Weights of a small GPT-style language model, trained from scratch on English Wikipedia: 5 heads of 64, biases.
Each number is 200 + 40 x the weight over its row's rms, rounded and kept within 0 to 999. Layers, rows and columns count from 0. The size before them is the row's rms in percent of the matrix's.

# o: layer 4 attention output (transposed), 320x320, rms 0.0473, rows 76-118, columns 80-159
# v: layer 4 attention value, 320x320, rms 0.0452, rows 77-118, columns 80-159
o76,105,292,229,164,152,183,169,206,238,256,190,136,180,242,268,173,210,219,202,218,211,234,190,170,240,156,155,248,174,219,155,176,266,187,136,197,237,206,244,226,222,195,217,197,214,219,216,211,229,133,154,248,206,170,206,219,217,236,170,152,231,250,204,207,176,241,256,268,203,202,195,240,231,237,173,189,204,209,168,186,188
v77,103,166,305,190,194,196,135,182,164,191,134,259,235,193,144,231,194,144,141,231,110,251,210,154,231,199,220,194,158,149,222,201,191,221,238,172,210,213,265,157,161,177,199,162,178,159,186,203,257,212,195,147,300,298,171,179,206,215,264,312,149,186,201,184,186,175,252,238,246,204,270,212,169,157,168,173,247,188,145,187,190
o77,099,257,198,103,195,192,236,255,222,191,182,210,124,194,267,212,136,190,200,200,248,203,108,227,173,162,101,265,195,249,173,162,237,177,152,207,168,236,139,135,206,172,180,256,201,185,198,219,183,212,270,195,221,159,224,206,256,257,199,180,189,265,236,239,208,215,189,228,170,189,197,155,271,242,230,188,181,211,323,159,220
v78,104,121,195,106,212,185,226,229,276,200,179,179,124,198,180,248,177,182,185,95,241,190,236,136,271,204,269,186,109,206,205,198,236,155,208,148,222,167,201,192,111,170,133,197,173,140,162,243,308,182,211,164,221,220,218,207,221,198,200,201,181,163,198,238,179,222,257,279,224,184,192,270,161,174,201,226,197,267,218,163,193
o78,101,228,204,238,194,253,206,237,163,173,255,149,207,180,201,207,186,261,213,255,204,228,170,191,190,250,165,156,224,141,147,210,114,211,202,235,253,211,205,209,154,252,217,180,198,192,255,154,132,173,284,240,204,239,228,131,279,198,203,198,121,194,189,160,252,186,169,176,138,258,270,118,273,237,153,188,126,203,210,240,191
v79,116,236,196,204,185,183,203,236,238,216,148,225,222,243,159,214,229,177,150,159,203,201,194,202,278,215,212,135,181,179,214,204,128,221,233,188,232,208,249,169,179,143,64,192,139,231,197,242,232,214,203,217,179,208,235,194,153,188,205,253,255,173,203,174,136,198,232,222,163,198,252,210,160,184,246,208,186,225,190,153,254
o79,111,230,257,211,182,174,180,219,217,233,194,156,186,208,175,270,193,240,234,185,266,199,236,144,221,184,214,230,218,252,146,182,129,139,186,178,251,246,202,224,122,227,284,151,203,185,180,213,130,134,277,196,158,203,218,171,242,257,229,275,178,213,235,137,165,256,161,188,206,194,166,178,190,198,157,195,212,167,191,278,249
v80,107,198,222,248,213,175,197,204,195,238,258,154,203,233,256,177,158,174,261,155,226,242,223,218,227,215,229,71,162,195,199,201,260,275,187,182,246,182,234,200,200,215,139,180,183,141,181,222,165,167,176,200,280,204,207,155,255,193,221,110,243,132,199,281,162,182,237,268,238,199,194,185,239,236,184,226,173,246,196,158,142
o80,109,140,213,240,185,143,232,216,140,143,257,173,172,194,152,191,237,273,213,137,231,171,229,180,251,254,224,148,225,144,211,142,182,175,214,226,208,175,192,251,177,221,168,237,178,174,212,184,243,261,190,137,157,258,219,194,206,194,223,199,179,220,202,163,231,183,186,181,166,211,264,216,237,173,221,141,145,205,176,203,165
v81,100,219,317,219,160,194,247,293,220,189,254,201,243,226,184,135,239,262,224,307,175,183,278,191,215,193,226,161,301,213,287,201,177,111,233,196,188,224,133,180,219,191,256,224,230,187,216,152,170,160,181,253,158,225,166,232,190,210,157,191,260,267,196,167,236,269,190,123,237,181,219,150,163,179,212,182,187,129,173,203,199
o81,096,197,126,227,209,188,155,173,170,228,140,269,155,222,174,217,128,194,154,174,183,205,175,172,210,117,177,214,191,228,187,254,218,169,215,221,212,207,275,168,142,189,189,241,244,191,194,203,262,175,181,210,181,171,149,213,209,170,265,170,216,178,214,240,128,236,218,226,262,187,182,251,123,196,242,244,218,236,224,274,237
v82,098,176,167,183,201,223,189,220,292,201,174,212,176,239,150,196,220,249,169,207,175,300,231,219,241,176,193,200,249,202,231,203,191,151,190,257,192,169,156,217,140,242,180,173,240,203,160,203,291,146,273,188,150,208,182,171,146,280,202,190,189,116,198,116,257,139,109,186,176,235,130,246,239,190,162,162,211,241,219,229,179
o82,103,236,186,185,267,207,191,166,159,197,217,185,231,133,198,146,159,68,143,212,243,179,241,218,150,226,259,194,175,211,199,309,243,222,290,220,175,217,202,174,205,281,274,168,249,163,192,249,200,187,183,279,204,233,193,213,215,270,209,199,228,267,152,254,262,256,229,149,197,148,248,175,166,171,200,227,179,252,195,177,191
v83,110,172,164,172,229,203,162,152,245,247,168,170,188,160,148,193,329,252,162,213,190,234,242,209,164,250,174,178,285,213,236,197,189,176,112,227,188,196,212,213,238,249,150,192,209,277,200,209,262,185,216,153,123,164,172,195,146,260,256,191,181,254,203,120,217,172,121,152,193,253,207,226,169,178,193,187,202,202,189,234,207
o83,116,208,218,226,253,254,189,168,234,176,206,143,235,190,188,203,171,117,228,243,266,239,229,226,140,210,255,190,172,209,142,278,233,222,246,188,145,216,158,153,187,228,292,164,220,195,206,229,139,245,165,245,253,218,213,169,216,274,224,245,215,149,211,247,246,236,165,145,191,131,198,157,200,133,258,225,182,197,228,142,213
v84,109,229,289,204,271,262,196,198,126,186,175,287,199,190,108,223,262,240,226,195,168,170,223,202,178,175,214,284,223,204,250,199,129,280,297,266,196,162,206,229,134,216,167,163,176,212,185,179,244,171,184,118,223,200,208,133,206,169,291,337,248,200,210,128,193,161,106,231,166,138,253,200,223,163,189,163,138,201,134,190,170
o84,103,256,204,156,118,182,223,177,259,167,181,210,141,199,162,202,195,150,188,229,175,214,151,204,171,203,204,210,159,192,190,210,174,238,124,175,164,175,182,201,224,180,208,111,187,303,137,269,210,289,227,217,210,139,145,232,205,255,146,183,149,223,199,187,260,256,190,201,246,158,217,226,195,214,192,231,235,146,223,246,225
v85,098,298,306,224,217,153,234,139,147,256,142,242,285,229,161,179,172,219,211,278,162,191,229,234,142,193,121,283,247,218,217,194,186,221,205,236,170,215,108,127,133,190,190,150,171,199,177,191,285,186,161,284,194,236,170,121,203,199,198,294,199,273,178,170,144,115,174,100,210,178,223,136,263,192,146,199,134,159,195,223,151
o85,096,148,196,119,180,205,182,160,228,192,229,238,199,155,235,220,224,135,225,113,243,205,150,219,173,110,205,197,244,212,231,216,205,185,217,216,198,222,215,164,200,240,124,172,161,179,191,243,246,283,152,243,203,162,208,263,189,259,215,166,177,217,219,225,198,256,136,191,239,114,215,233,189,174,322,199,238,167,253,179,268
v86,103,193,231,211,235,177,176,230,172,120,181,226,316,224,121,234,139,239,218,174,230,189,223,163,147,212,216,357,168,213,117,204,212,167,151,221,214,168,121,213,150,193,172,185,157,210,169,268,232,189,137,138,218,190,231,137,212,189,233,237,230,231,197,216,198,180,266,161,201,142,259,160,170,225,225,216,172,228,186,256,198
o86,101,232,170,201,243,219,188,126,167,133,230,285,201,196,220,242,210,151,173,206,201,155,117,232,194,217,218,127,210,226,228,253,168,216,203,212,159,212,223,138,250,193,109,137,182,198,186,168,170,248,193,176,223,127,150,220,174,237,164,197,156,200,198,188,169,206,128,176,225,180,178,202,257,203,209,172,273,174,291,185,261
v87,092,231,264,182,243,233,218,240,235,225,141,233,194,199,156,185,59,205,210,238,234,148,218,230,192,217,180,213,195,199,156,197,187,121,302,178,263,255,224,132,164,132,210,202,141,172,224,201,238,177,177,217,230,181,182,217,263,178,260,290,228,253,207,238,180,254,241,179,198,163,213,187,169,185,198,211,154,244,171,181,199
o87,104,207,185,199,115,168,260,261,240,224,174,180,173,230,200,249,258,223,221,143,149,192,200,191,148,178,197,150,209,168,243,174,180,173,151,195,187,170,260,216,225,187,148,157,165,258,147,170,173,198,230,198,148,170,179,226,169,182,140,173,132,206,200,105,155,199,152,192,199,261,174,237,215,262,193,170,227,131,209,279,236
v88,108,167,248,247,254,213,150,211,233,189,247,181,209,233,254,144,195,131,181,232,149,191,251,201,156,202,244,56,225,206,192,190,137,172,184,272,140,250,175,228,259,198,265,190,256,254,194,219,165,211,266,186,204,227,185,276,187,223,178,305,217,218,211,212,238,154,94,195,222,244,233,198,216,201,160,183,248,117,180,149,218
o88,106,202,229,108,138,157,186,168,179,213,153,209,199,168,169,140,206,234,193,177,239,187,194,205,145,200,175,315,119,208,147,198,281,187,201,187,215,199,198,164,194,183,152,234,243,161,267,189,236,152,176,167,124,188,205,207,203,210,227,210,323,189,168,223,185,187,349,233,209,96,119,257,167,225,235,220,236,233,202,154,156
v89,089,258,192,162,125,166,210,263,206,203,207,185,295,305,256,162,178,181,245,186,163,244,212,199,135,209,180,186,284,203,192,197,217,160,156,218,148,217,119,220,248,200,178,176,197,199,151,221,192,177,222,250,139,228,200,168,202,217,99,134,167,254,178,211,239,142,177,220,215,230,231,178,206,222,177,206,207,168,246,158,187
o89,096,159,176,207,237,214,138,150,150,213,224,237,224,155,193,183,141,203,171,152,284,131,158,213,250,193,210,227,219,222,193,216,197,200,286,260,272,202,211,166,108,252,176,230,195,105,257,222,239,215,126,192,255,240,212,198,239,200,285,191,218,197,206,272,177,209,255,173,225,184,172,204,152,185,278,217,216,216,202,203,208
v90,089,197,302,192,147,239,181,233,266,169,143,247,286,152,135,217,199,148,211,124,205,144,188,201,233,230,205,307,195,208,176,171,188,227,259,264,203,195,236,158,187,166,166,196,220,136,245,257,258,144,167,199,291,199,171,232,237,247,205,258,289,179,181,185,219,210,213,79,191,146,279,168,144,185,184,171,218,206,258,216,218
o90,094,199,260,150,215,135,260,277,233,164,172,254,170,204,296,215,184,153,204,135,126,229,177,267,159,219,208,169,168,273,216,248,221,203,138,185,126,215,244,195,263,149,229,181,228,229,197,181,178,261,258,211,183,173,167,179,148,186,164,164,127,230,167,142,145,225,142,245,212,232,135,193,247,227,197,154,242,202,200,203,253
v91,105,203,185,345,270,227,183,220,175,208,198,191,133,199,172,216,203,234,241,105,169,156,195,193,200,139,266,156,114,212,188,211,191,250,254,258,168,189,201,213,153,196,214,185,237,129,164,192,162,181,210,268,261,147,218,275,191,148,178,172,194,172,206,255,226,160,111,238,209,186,213,182,248,198,168,198,205,166,224,156,149
o91,109,118,179,148,124,148,255,163,178,168,248,199,244,203,113,165,263,191,182,186,167,154,246,222,156,280,218,174,209,159,201,150,177,187,175,196,255,164,179,278,194,231,195,195,179,194,202,183,243,210,215,190,123,188,196,203,197,182,170,216,222,231,174,169,257,174,268,198,217,165,200,227,184,212,201,183,237,212,139,220,178
v92,105,246,236,140,118,215,221,233,217,175,182,249,262,173,211,177,258,297,213,245,190,186,193,238,116,236,103,339,255,171,83,209,196,181,186,180,196,208,188,226,191,203,256,219,200,303,236,200,174,192,175,215,146,170,185,243,160,193,205,202,169,305,206,181,195,195,206,115,165,176,181,209,183,171,247,164,148,200,201,302,246
o92,106,207,200,194,274,305,182,142,205,185,149,222,204,184,245,265,172,136,209,162,198,138,120,209,234,191,262,226,175,261,258,250,178,225,199,202,232,202,215,179,145,168,166,158,218,230,171,226,159,194,194,226,240,184,162,249,169,235,196,227,198,126,215,234,198,224,126,203,244,166,227,167,142,227,190,236,256,201,229,185,273
v93,106,185,171,221,166,285,177,266,202,171,229,204,171,204,243,169,157,222,195,158,254,247,232,221,210,182,267,143,161,175,145,202,142,135,228,267,273,164,215,261,185,156,188,237,248,187,203,215,119,188,239,200,201,153,199,278,191,206,194,170,272,223,198,274,265,231,244,202,153,198,228,215,187,195,179,173,190,214,197,174,212
o93,105,270,214,187,173,226,230,264,213,258,147,181,240,158,160,191,209,194,159,217,97,167,238,173,187,241,213,317,168,193,252,225,147,182,202,162,179,211,226,249,177,215,273,208,212,236,129,166,159,111,220,203,179,190,210,171,160,186,179,231,119,165,173,188,173,193,188,253,161,192,163,191,95,221,97,247,244,210,143,307,197
v94,108,192,175,243,197,140,226,278,233,181,199,182,198,217,198,232,161,257,219,199,136,179,250,187,136,182,190,163,252,219,185,203,216,202,211,219,227,202,129,194,244,182,251,180,184,281,175,194,211,143,258,205,148,133,188,158,223,146,204,272,185,195,207,151,193,177,190,174,215,182,184,187,206,184,235,224,212,158,244,189,181
o94,108,173,229,211,160,229,213,164,197,193,208,215,231,200,124,220,242,250,245,205,196,221,211,208,183,161,157,173,201,120,195,242,200,207,185,159,186,229,219,213,212,209,167,186,190,249,199,153,184,217,150,197,164,216,189,207,185,188,207,196,247,231,158,222,182,174,233,183,249,194,199,254,180,191,225,273,215,179,150,200,183
v95,099,229,244,138,182,223,188,191,194,172,324,201,215,164,169,197,331,189,194,168,235,280,171,209,211,271,164,223,182,216,209,205,198,243,156,179,199,163,260,278,190,226,180,246,222,164,216,188,144,220,186,135,218,180,259,208,146,243,266,64,208,128,200,91,245,265,165,189,156,237,161,218,141,223,212,185,194,263,183,302,197
o95,108,252,169,286,258,212,200,197,175,174,142,172,125,233,201,178,109,179,195,228,209,171,234,165,211,227,244,174,225,236,202,259,235,213,214,207,175,233,170,132,183,184,264,176,242,201,208,211,201,209,239,227,281,222,171,174,222,234,223,254,192,167,181,233,214,194,195,205,168,175,208,186,180,155,188,203,175,227,233,189,215
v96,112,190,210,201,220,124,108,257,222,219,149,207,128,211,243,203,159,257,181,145,149,185,255,226,305,241,168,76,210,195,192,221,216,158,244,140,249,145,310,117,172,177,278,214,221,193,184,153,209,227,177,236,151,171,185,215,190,252,201,195,214,118,201,243,226,254,259,249,196,209,182,246,163,184,237,206,245,165,220,188,249
o96,105,177,218,166,201,136,301,270,187,174,227,179,213,204,144,213,217,182,198,185,281,209,241,207,131,233,197,202,188,237,195,123,178,130,202,181,191,235,168,242,185,239,205,270,230,125,127,232,181,143,276,163,127,236,219,175,239,188,204,191,187,215,219,134,195,152,156,215,226,258,190,130,253,164,174,176,123,240,187,195,197
v97,100,195,219,253,228,188,202,131,155,195,176,180,139,158,185,207,254,122,181,220,169,168,187,180,316,178,196,278,191,154,243,197,234,312,135,208,149,199,167,171,166,166,235,170,181,182,193,210,232,192,234,248,183,227,194,164,147,201,148,215,154,177,198,262,162,193,183,207,288,176,158,189,227,175,166,205,213,192,224,139,203
o97,099,191,178,184,208,176,187,172,182,201,245,200,255,194,245,187,194,230,222,270,187,263,218,239,193,205,189,172,247,227,171,152,254,177,167,190,219,228,131,267,232,232,186,226,205,171,273,246,199,243,152,206,193,195,194,123,237,174,169,145,216,256,204,214,239,221,154,220,191,198,221,190,307,173,232,155,186,215,178,131,156
v98,112,171,158,193,188,146,189,212,232,204,294,171,239,225,248,204,178,128,226,156,205,175,200,167,186,271,123,158,173,220,143,212,200,135,198,193,247,158,187,188,204,189,93,200,186,205,208,233,174,220,195,163,214,133,285,175,239,185,217,241,240,94,205,168,151,198,241,194,209,226,159,268,156,185,237,243,164,251,197,227,217
o98,113,214,285,226,171,187,198,178,169,150,179,187,137,198,163,220,222,298,297,206,165,207,216,187,219,203,238,139,214,137,156,222,209,258,200,199,173,189,225,181,233,169,164,142,180,264,214,171,189,224,208,167,174,219,187,177,191,198,193,245,251,206,127,160,165,151,203,231,184,136,230,203,215,214,196,222,160,159,203,183,160
v99,094,274,193,282,236,278,195,171,145,207,223,188,287,272,216,126,181,220,226,212,232,224,193,259,198,176,152,143,187,215,220,191,171,214,142,212,180,241,189,284,159,221,194,184,210,205,184,177,171,191,178,204,207,245,196,189,237,166,241,156,228,227,171,266,184,187,159,207,163,197,234,173,232,248,142,198,173,220,167,129,205
o99,093,197,177,164,164,152,158,121,187,272,170,185,167,232,146,210,252,148,205,165,212,178,219,172,199,153,281,248,200,210,180,165,190,160,268,234,165,129,193,140,236,231,165,153,219,150,142,257,232,260,127,167,192,180,244,221,168,225,236,216,232,199,221,190,167,187,242,159,222,142,155,266,181,125,256,186,251,159,173,278,171
v100,102,202,164,133,179,174,177,145,138,250,220,172,203,165,137,228,226,231,254,216,280,217,135,163,143,230,201,206,178,154,240,191,256,131,197,223,173,181,193,182,323,302,202,218,190,248,244,214,173,234,191,149,208,213,247,222,182,144,237,193,229,200,193,118,260,220,238,245,165,219,239,265,148,252,171,189,206,213,165,272,170
o100,104,261,160,233,267,234,167,208,267,172,180,231,169,209,185,142,152,147,134,296,139,260,246,200,221,193,194,237,157,191,166,233,151,275,231,236,184,153,199,186,252,135,247,167,181,228,230,176,223,232,191,211,257,172,174,227,183,180,179,192,180,138,213,200,171,215,228,216,218,169,185,130,251,279,181,272,206,163,233,195,189
v101,113,154,220,131,105,153,151,266,244,78,173,325,247,210,216,210,155,217,205,221,127,142,227,181,219,201,204,270,242,234,240,208,207,251,234,211,160,135,159,173,196,152,173,173,181,213,151,233,218,151,190,128,181,222,195,172,237,256,177,330,274,239,196,163,197,179,209,187,190,170,270,213,177,248,209,182,199,130,238,152,178
o101,117,269,239,112,228,197,153,253,178,154,182,293,196,120,226,259,176,121,139,196,290,223,153,264,194,172,162,239,160,231,206,205,155,173,165,209,187,251,215,205,134,199,199,243,226,205,185,229,229,221,228,169,180,183,147,241,225,249,223,117,96,251,203,242,188,263,131,249,269,224,156,175,229,218,177,204,173,245,198,232,246
v102,102,190,159,178,118,188,208,124,221,186,141,211,84,138,197,225,253,156,137,141,250,169,138,150,257,107,277,262,170,187,224,203,161,267,203,210,185,205,200,217,130,199,163,185,215,165,232,159,186,232,201,247,205,230,222,196,210,182,191,273,180,217,207,212,155,183,217,230,218,138,215,254,265,162,173,186,172,204,208,173,225
o102,099,229,206,162,183,249,160,184,242,261,193,211,208,201,236,210,183,188,213,285,170,280,216,218,233,225,189,241,218,221,146,143,125,215,134,198,161,222,209,249,212,209,225,190,164,169,276,193,200,209,264,246,152,174,219,164,230,209,171,170,172,218,199,222,240,207,173,271,167,215,232,175,143,257,172,204,208,204,156,157,177
v103,097,194,187,110,192,206,172,276,325,150,212,235,259,257,146,169,214,269,150,283,151,234,248,182,170,183,202,194,273,194,130,206,197,119,213,191,249,206,179,232,163,216,182,182,209,265,189,220,280,153,228,85,151,178,216,169,178,271,255,198,158,186,217,160,211,167,201,224,178,234,143,202,206,211,215,167,185,262,202,271,212
o103,099,222,187,251,278,216,204,142,155,182,181,198,194,149,228,215,164,146,177,142,256,138,144,200,179,155,229,173,164,252,256,278,257,232,298,213,139,217,217,121,183,219,199,130,248,199,199,178,159,157,184,256,214,221,161,256,209,298,211,265,218,226,178,209,237,211,204,113,202,212,208,202,186,156,179,221,202,219,251,208,211
v104,094,184,277,188,125,178,232,118,140,225,101,206,213,237,233,198,187,231,250,206,203,193,157,193,241,202,164,305,198,196,257,198,181,279,215,151,178,187,167,155,142,222,218,205,149,135,207,184,215,193,140,241,193,240,228,106,228,201,240,208,173,215,203,155,186,226,214,249,224,132,148,225,191,203,214,211,212,203,216,167,178
o104,093,217,158,229,189,233,138,266,155,208,249,248,174,251,248,223,143,202,235,227,249,238,217,181,223,200,172,99,270,193,183,176,198,208,157,234,252,172,194,178,198,224,156,191,167,141,244,225,247,239,220,188,235,219,183,159,286,135,199,110,189,231,178,211,196,204,198,179,197,273,206,210,238,218,211,137,162,150,205,185,197
v105,095,233,230,228,252,224,288,228,126,257,203,276,212,231,211,220,175,268,205,192,265,158,224,181,124,156,204,230,174,193,142,194,165,120,240,218,198,208,192,269,142,188,179,188,202,272,138,207,256,218,198,222,216,200,228,202,227,158,276,267,131,218,190,248,176,247,216,179,213,182,216,178,199,149,213,202,146,247,189,218,183
o105,099,139,163,231,131,177,227,107,212,185,205,154,170,265,206,257,250,228,271,171,89,140,138,134,229,215,228,176,185,174,169,258,165,320,182,194,262,146,255,141,195,157,117,142,200,247,220,221,207,194,183,187,174,193,159,188,185,153,164,250,255,173,178,179,194,152,211,172,207,174,243,238,162,254,173,227,240,102,227,240,205
v106,096,147,283,184,267,180,229,149,262,175,227,279,260,218,170,225,245,142,175,242,222,260,236,163,184,226,265,181,145,216,204,196,156,236,212,168,184,223,180,240,276,213,226,237,221,165,194,219,168,264,178,43,271,282,207,246,211,186,266,120,208,185,213,196,250,189,165,169,161,238,228,218,182,243,201,212,200,234,134,253,216
o106,105,261,154,268,153,179,152,234,124,244,170,178,117,230,220,149,200,340,155,189,224,200,167,110,274,172,133,225,203,216,162,206,245,174,213,180,251,249,198,166,145,141,187,164,206,190,235,146,191,131,254,213,201,200,235,188,246,233,191,263,208,183,215,172,162,251,242,177,179,206,162,237,189,208,171,189,215,183,268,230,228
v107,103,162,252,232,254,180,264,135,197,253,252,203,184,224,231,191,238,122,243,258,159,216,207,223,196,218,194,158,196,232,238,208,182,236,132,201,184,224,171,247,215,245,201,233,200,200,201,267,167,177,245,126,273,246,236,222,189,157,268,110,130,157,215,216,180,127,61,278,162,240,120,205,193,177,197,209,191,252,190,178,166
o107,105,217,156,231,157,242,151,168,125,184,197,121,166,215,190,168,198,314,248,248,200,212,179,163,225,192,182,188,221,93,107,198,267,255,255,246,247,148,190,168,176,199,189,107,187,242,247,232,243,239,134,244,208,228,216,162,230,227,230,233,272,195,186,220,245,191,265,173,148,141,257,232,150,174,223,212,113,214,220,177,160
v108,106,215,219,174,201,194,223,159,231,260,166,187,86,181,227,155,251,200,207,281,212,224,149,231,167,215,254,158,272,225,233,191,210,201,153,169,139,267,173,182,308,211,275,225,217,213,230,236,155,249,233,265,144,189,173,225,193,189,149,144,137,259,200,170,225,228,162,235,199,197,163,191,191,189,170,188,198,149,167,110,170
o108,100,148,170,258,172,196,224,222,188,214,227,141,252,246,214,209,216,306,235,180,241,214,279,134,255,243,134,222,205,164,143,146,253,144,177,186,278,175,212,240,116,192,229,230,185,166,316,181,255,144,146,218,195,270,205,148,236,146,215,167,168,171,229,222,191,248,191,201,186,248,193,189,192,178,235,207,194,240,163,164,208
v109,104,231,260,309,211,217,240,147,107,164,167,174,209,185,195,217,246,214,190,182,162,177,189,209,224,159,185,213,94,157,222,194,154,291,228,183,207,206,240,125,97,194,218,205,176,181,227,160,196,135,149,246,237,242,185,250,202,145,213,235,240,239,198,248,143,213,224,182,211,111,233,233,157,148,165,174,205,157,143,181,197
o109,101,225,197,117,186,229,218,228,215,212,202,228,186,173,163,220,190,182,228,247,174,265,198,253,149,198,198,287,244,183,247,146,136,169,140,201,194,163,165,240,272,203,215,199,158,238,123,275,168,294,266,169,201,145,220,169,167,188,155,158,181,180,209,185,230,168,150,237,195,156,247,169,209,205,235,182,207,169,236,222,208
v110,111,171,298,218,254,236,221,186,209,252,181,195,291,205,159,163,229,235,214,354,225,202,202,245,179,205,199,104,167,152,200,191,133,177,251,228,230,232,133,253,218,202,188,207,226,220,244,248,209,213,146,118,303,263,205,216,184,218,366,229,248,212,206,248,203,173,116,189,189,203,223,165,194,214,155,200,172,221,98,280,208
o110,102,255,167,195,140,187,163,212,190,240,205,208,99,260,218,162,252,234,172,158,181,228,178,141,212,136,138,249,137,242,133,234,245,238,185,234,192,133,242,132,195,182,176,142,187,218,215,197,208,245,253,170,116,215,195,246,222,206,194,190,218,139,168,129,166,235,186,152,176,141,170,288,225,191,206,168,251,169,306,211,216
v111,106,184,253,142,203,142,255,142,149,187,179,261,252,166,238,213,234,225,225,195,139,148,187,171,161,188,107,340,250,223,199,195,175,262,230,187,176,246,158,243,236,230,261,232,192,200,224,212,215,252,192,201,181,206,197,130,208,234,178,159,182,272,215,129,205,216,174,171,227,196,143,196,235,199,231,222,223,180,250,237,230
o111,105,212,178,231,198,245,150,225,204,196,197,224,215,263,294,205,149,163,245,220,214,213,179,214,207,183,188,113,205,275,160,261,289,275,157,222,188,170,186,151,161,140,115,193,188,159,274,221,221,219,201,186,241,198,193,190,266,108,197,168,231,148,126,238,151,172,239,176,257,243,164,202,232,234,219,170,192,156,197,126,210
v112,105,245,208,164,100,141,170,276,202,169,241,203,231,173,226,198,175,207,240,252,193,190,197,221,157,237,131,243,305,179,109,212,157,147,235,178,238,194,206,208,226,177,232,217,170,271,228,183,146,156,174,198,180,163,225,183,251,230,179,253,237,242,198,157,186,303,280,117,187,194,157,212,158,166,225,228,162,171,245,214,185
o112,102,183,228,205,258,205,244,190,244,144,131,240,158,219,160,245,214,205,230,167,162,175,166,178,180,175,258,204,170,192,273,227,193,177,178,200,162,217,238,202,233,126,143,255,194,262,134,224,200,223,142,173,193,180,150,215,132,194,214,199,175,130,204,238,163,190,104,255,251,195,235,174,157,210,208,250,194,197,203,213,242
v113,102,252,291,95,219,173,136,256,243,162,137,249,197,170,126,170,202,239,181,246,136,247,256,170,187,228,228,149,274,212,226,181,175,176,224,222,216,251,79,200,283,205,207,194,211,220,213,216,231,258,169,162,158,181,165,169,207,236,245,248,249,244,199,118,285,223,195,128,173,195,266,177,196,212,198,188,181,132,136,205,216
o113,102,229,182,163,196,186,214,225,209,189,207,241,211,244,237,182,194,143,171,163,283,192,208,187,191,179,148,235,136,282,172,249,268,170,139,176,151,216,183,192,154,184,237,215,258,123,210,199,216,144,211,168,185,231,183,247,244,238,204,192,106,199,229,230,166,281,157,193,253,186,135,218,240,186,199,231,238,240,225,168,259
v114,098,237,172,210,233,238,282,244,239,204,151,166,212,248,178,191,91,233,232,255,263,153,185,210,200,179,174,232,189,207,166,215,238,121,241,186,218,257,202,164,197,176,223,189,209,128,211,206,228,243,201,239,257,183,203,199,231,183,164,109,201,181,213,229,222,238,243,155,200,166,164,177,223,242,222,227,203,217,264,233,181
o114,096,192,196,260,161,174,240,275,182,207,254,212,210,266,222,213,285,202,145,144,157,181,253,168,200,232,175,108,225,196,261,241,178,179,201,188,259,150,243,258,210,230,198,193,171,183,152,139,243,138,195,230,173,195,189,246,147,161,147,151,160,248,144,128,171,205,224,158,217,264,178,226,215,218,193,133,229,189,135,232,225
v115,106,168,190,211,230,143,180,218,158,217,221,150,225,235,158,254,154,208,211,206,188,149,245,155,151,178,189,245,159,220,244,208,235,153,216,226,212,235,182,232,218,168,198,178,201,191,216,212,267,156,144,198,259,177,171,174,203,187,207,218,228,156,200,163,251,210,203,127,215,181,204,177,219,213,207,210,216,158,269,224,149
o115,105,194,181,202,211,230,228,250,232,145,211,237,273,187,193,153,238,183,177,236,132,265,254,239,163,153,147,127,231,179,181,275,192,231,227,147,158,225,223,164,276,238,239,231,186,232,213,106,164,228,173,241,199,169,173,202,188,143,213,213,172,235,175,241,183,165,180,171,247,192,158,210,223,226,240,241,204,199,196,196,211
v116,107,111,170,202,174,177,203,145,191,241,274,113,226,147,208,228,226,216,191,210,274,129,148,187,256,194,210,250,126,120,194,194,241,174,198,204,192,242,225,216,206,187,301,246,216,221,268,218,176,216,173,209,237,228,197,337,213,179,251,206,201,209,209,230,167,264,226,200,280,200,204,212,151,214,186,211,218,217,243,274,215
o116,104,204,197,198,213,229,211,199,274,186,146,210,189,219,241,167,153,129,229,236,90,221,217,228,215,204,268,217,140,244,172,217,155,207,161,218,184,154,225,147,269,169,180,222,226,233,258,169,182,229,269,192,205,160,178,160,171,150,194,232,232,135,218,223,193,168,219,257,159,181,181,170,269,293,170,170,207,209,213,198,189
v117,095,144,153,224,153,222,142,196,201,215,203,156,239,180,219,199,117,124,195,127,271,121,187,238,321,190,162,223,165,202,238,197,243,264,198,203,199,179,282,189,206,170,118,193,183,148,227,216,187,156,214,219,212,143,195,196,217,161,181,233,276,197,221,235,177,290,214,168,238,168,249,201,205,244,247,224,215,217,252,199,225
o117,097,193,303,214,168,188,223,249,273,200,151,217,173,201,187,240,227,144,209,184,135,242,267,224,176,268,288,138,155,187,191,177,93,138,137,190,202,169,224,248,269,221,199,211,188,212,125,153,169,236,227,155,154,224,209,172,147,141,178,200,209,214,207,134,168,210,207,221,179,242,125,194,210,243,169,171,241,162,104,225,169
v118,108,216,225,130,182,170,234,210,295,243,37,177,125,216,206,210,135,280,265,226,236,254,181,209,231,206,177,205,278,198,199,206,155,148,221,157,238,213,185,161,155,203,214,188,180,196,193,217,258,205,208,201,203,184,245,159,201,182,220,220,196,205,190,239,179,225,271,249,162,148,140,246,189,149,211,207,152,224,203,260,143
o118,107,165,173,273,200,237,226,244,189,207,269,180,181,225,168,236,234,242,181,201,231,180,251,113,250,254,167,159,194,121,191,139,144,183,197,215,252,168,254,246,138,193,142,183,146,181,213,167,209,182,190,245,123,270,160,213,209,210,195,144,144,225,237,141,207,244,103,178,187,275,280,183,171,241,204,245,171,179,183,202,266